config.toml
n_layer = 13
d_model = 256
n_head = 4
n_kv_head = 2
head_dim = 64
d_mlp = 512
vocab_size = 6228
activation = "swiglu"
norm = "rmsnorm"
norm_place = "pre"
norm_eps = 1e-05
positions = "rope"
rope_base = 10000.0
rope_fraction = 1.0
qk_norm = false
attn_scale = 0.125
bias = "qkv"
tie_embeddings = true
parallel_block = false
init = "normal"
init_std_qkv = 0.0249
init_std_o = 0.0
init_std_up = 0.0249
init_std_down = 0.0
optimizer = "soap_variant"
lr = 0.00238
beta1 = 0.95
beta2 = 0.99
weight_decay = 0.03
lr_head = 0.00867
warmup_steps = 200
schedule = "wsd"
decay_fraction = 0.598
decay_shape = "linear"
final_lr_fraction = 0.0
batch_tokens = [32768, 65536]
seq_len = 256
doc_mask = true
z_loss = 1e-05
train_tokens = 361300000
steps = 7416
dataset = "wikipedia_en"
Each number is 128 + 32 x the weight over its row's rms, rounded and kept within 0 to 255. Layers, rows and columns count from 0. The size above them is the row's rms in percent of the matrix's.

# layer 6 attention key, 128x256, rms 0.122, rows 82-85, columns 128-255
size [ 70  63  76  69]
[[ 76 147 108 142 111 131 203  69 179  86 132 104 137 124 103 145 118 121 158 135 107 164 154 114 170  87  75  75 128  96  94 161 130  96 113  57 114 106 122 141 118 123 133 117 112 130  89 140 112 145  99 156 111 111 111  95 168 163 144 108 138 153 158 105 138 163 174  99 135  82 139 138 126  79  96 101 138  88  90 128 106 160 135 122 165 158 112 127 114 117 125 135 151 135 148 102 125 138  64  93 152 157 153 136 169 147 142 136 156 110 105  81 143 199 119 189 145 122 117  98 127 150 114  69 141 100 148 157]
 [103 102  80  81 119 156 101 160 147 127 196 103 160 124 191 101 140  77 134 165  96 145 111  89 113  82 145 106  89 149  92  92  70 146 136 222 107 100  80 124 133 132 139  79 144 137 100 144 110 129 145 138 162 138 154 145 116 145 174 156 193 141 188  58 166 146 135 123 101 150 113 101 133 106  88  93 143 158 110 124 151 101  96 104 151 115 134 118  64 100 104  81 118  91 130 119 126  85 129  94 146 100 139 149 129  88 135 135 100 156 101 100 177 115 120  94 143 175  60 130 111 109 168 124 102 161  72 157]
 [114 134 128 120  98 143  84 136 192  86  96 195 165  76 172 145  66 125 180 186 129 154 119 197 129 140 109 143 141 186 111 129  97  88  87 141 114 164  98 149 128 141 116 121  81 116 130 120 114 139  88 132 109 156 161 170 124 113 173 121 121  84  74  77 157 151 147 120  77 130 113 161 121 147 142  79 171 111 148 136  82 218 118 153 139 191 119 134 101 148 134 170 118  82  85 129 110 105 144  84 147 120 132  87 141  62 113 147  56 123 122 152 110  43 108 176 130 132 156 104 137 112 149 167 125 181 187 119]
 [123 130  73 104 134 133 129 153  96 164 108 177  74 172 116 120 116 133 169 166  96 128  56 126 135 112 118 148 117 114 121 123 146 132 151  94 122 129 110 121  76 138 122 105 135 125 108 187 166 139 159 158  88 111  72 114  46 141 181 121 136 135 139 169 127 153 139 185 136  97 174 101 104 163 100 128  96 161 106 133 164 155  97 139 122 153 157  44 160 126 128 163 127  98 155 156 113 111 113 127 152 138 130 143 152 139 121  85 134  68 115 179 110  86 156 124  82  77 120 112 163 172 116 186 181  86 102 121]]
# layer 6 attention query, 256x256, rms 0.128, rows 147-150,211-213, columns 128-255
size [ 67  59  55  54 118 105 121]
[[ 81 120 104 107 130 105 107 152  58 123  95 160 136 115 114 117 175 165 116  77 148 104 158 147 197 128 134 131  74 110 127 172 173 109 135  62 105 117 136  88  98 172  70 144 124 163 123  89 100 109  99 104 132 124  83  55  91 206 132  88 102 129 145 149  99  63 114 131 166 155 155  99 190 162 119 129 117 160 173 126 162 104 147  92 169  90 120  95 169 117 108 128 167  84  66  53 148 171  90 106 102 139 171 156 161 130 164  76 126 152 169 196 132  84  97 125  75  34 115 135 161 121 102 154 103 167 144 110]
 [117 157  83 136  85 104 125 158 133 148 141 128 105 106  96 172  78  72 160 179  64 131 132 234 145 113 162 123 122 130 112 157 134 135 206 196 131  80 136 161 153  54 116 178  79 136 168 117 176 112 107 199  94 179  88 180 142  83 140 180 114  91  57  87 120 172 129 119  83 141 119  81 163 118 116 145 156 124  77 140 103 154 124 150  61 106 157 177 136 164 163 142 117 109 112 186 127 104 168 136 100 136 146  92  95 157 165 158 136 149 136 131 137  80 114 206 148 148 111  71 125 120 167 105 163 106  92 117]
 [193 137 156 110 138 154 167 130 169 149 135  70 145 116 156 169  91  96 117 174 123 143  77 131 143 146  88  81 149 104 108 148 131 163 202 189 202 149 116 173 180  80 150 120 127 128  97 183 120  76 127 102 116 166 167 152 129  50 155  99  90  76  98  87 132 166 172 144 127  80 114 192  81 129 135 147  88 117 108 153 100 122 153 142 114 147 159 120 118 177 124 135 119 137 170 121 123 107 170 199 182 121  89 134 119 108 122 166 118 100 119  64 131 171 143 157 146 197 179  65  96 160 148  89 126 116  70 129]
 [142 112 180  87 101 123  83 135 138 151  98 126 145  95  81 126 183 119  21 143 120 149  73 190 100 166 107  88  72  55  89 152 120 108 161 138 139 140 133  97 148 122 143 172 188  67 138 152 192 147 119 116  86 140  80 139  96  98 167 108 107 104  82  98  91 144 141 148 176 135 136  98 126 127 101 144 120  62 175 143 127  82 164 146 146 164 108 109 151 115 127 115 118 112  52 175 176 139 107 125 115 117 162  78 100 152 152 169 114 101 153 116  79  89 130 132 110 150 137  92 108 173 173  80 128 106 121 130]
 [110 114 177 103  66 153 188  57 175  66 119 125 162 115 180 161 102 117 140 165 166 120  69 159 136 156 140 175  94 119 124  79 118 135 101  87 100 143 107  86 168 150 137 152 188 130 140 104 134 132 134 114  75 123 162 196 101 168 177 109 155 156  99 108 151 135 117  86 176 128 164 117  82  90 119 179 178 128 152 193 107 145 126 122 130 116  64 161 174 113 130  59 137 111  94 168  85  99 138  93 158 170  98 124  70 183 149 115 137 132 110 106 118 130 140 178 148 133 156 159 169  88 109 138 137 123 179  64]
 [127 156 100 184  86 146 152 147 131 145 175 149 135  66 166 202 113 141 133 239 117  93  84 113 104  92 185 152 141  45 151  52 111  99 147  56 102 139  98 161 111  98 153  75  91 125 102 161 172 126 138 179 137 118 101 167 133 172  80  85 129 124 137 187 115  81  87 123  91 129 127 126  87 129 125 133  98  97  72 144  82 138 111 152 131 167 151 137 139 105 127  72 147 196 118 126 138 156  94  89 188 151 152 141 117 183 172 141 179  97 110  72 111 181 154 139 147 149 106 122 184 117 101 137 138 155 143  97]
 [123 154 106 138 134 190 169 132  70 133  39 167 203  88 126 172 108 125 177 197 111 150 115 148 156 136 115  85  85 135 127 151 119 107 162 164 161 133 101 116 119 133 131 114 114 131 167 123 158 113 154 193 104  86  53 102 112  66 124 127  77 121 102 154  64 139  96 163 145 111 106 123 136 130 145 164 167 163 112 158  94  88 147 164 147 123 162 141 153 143  96 139 145  86 194 101 121  99  95 149 131 144 163  77 126 121 153 145  61  90 112 147  98 123 134 153  88 123  56  67 174 141 148 107 142  85  79  81]]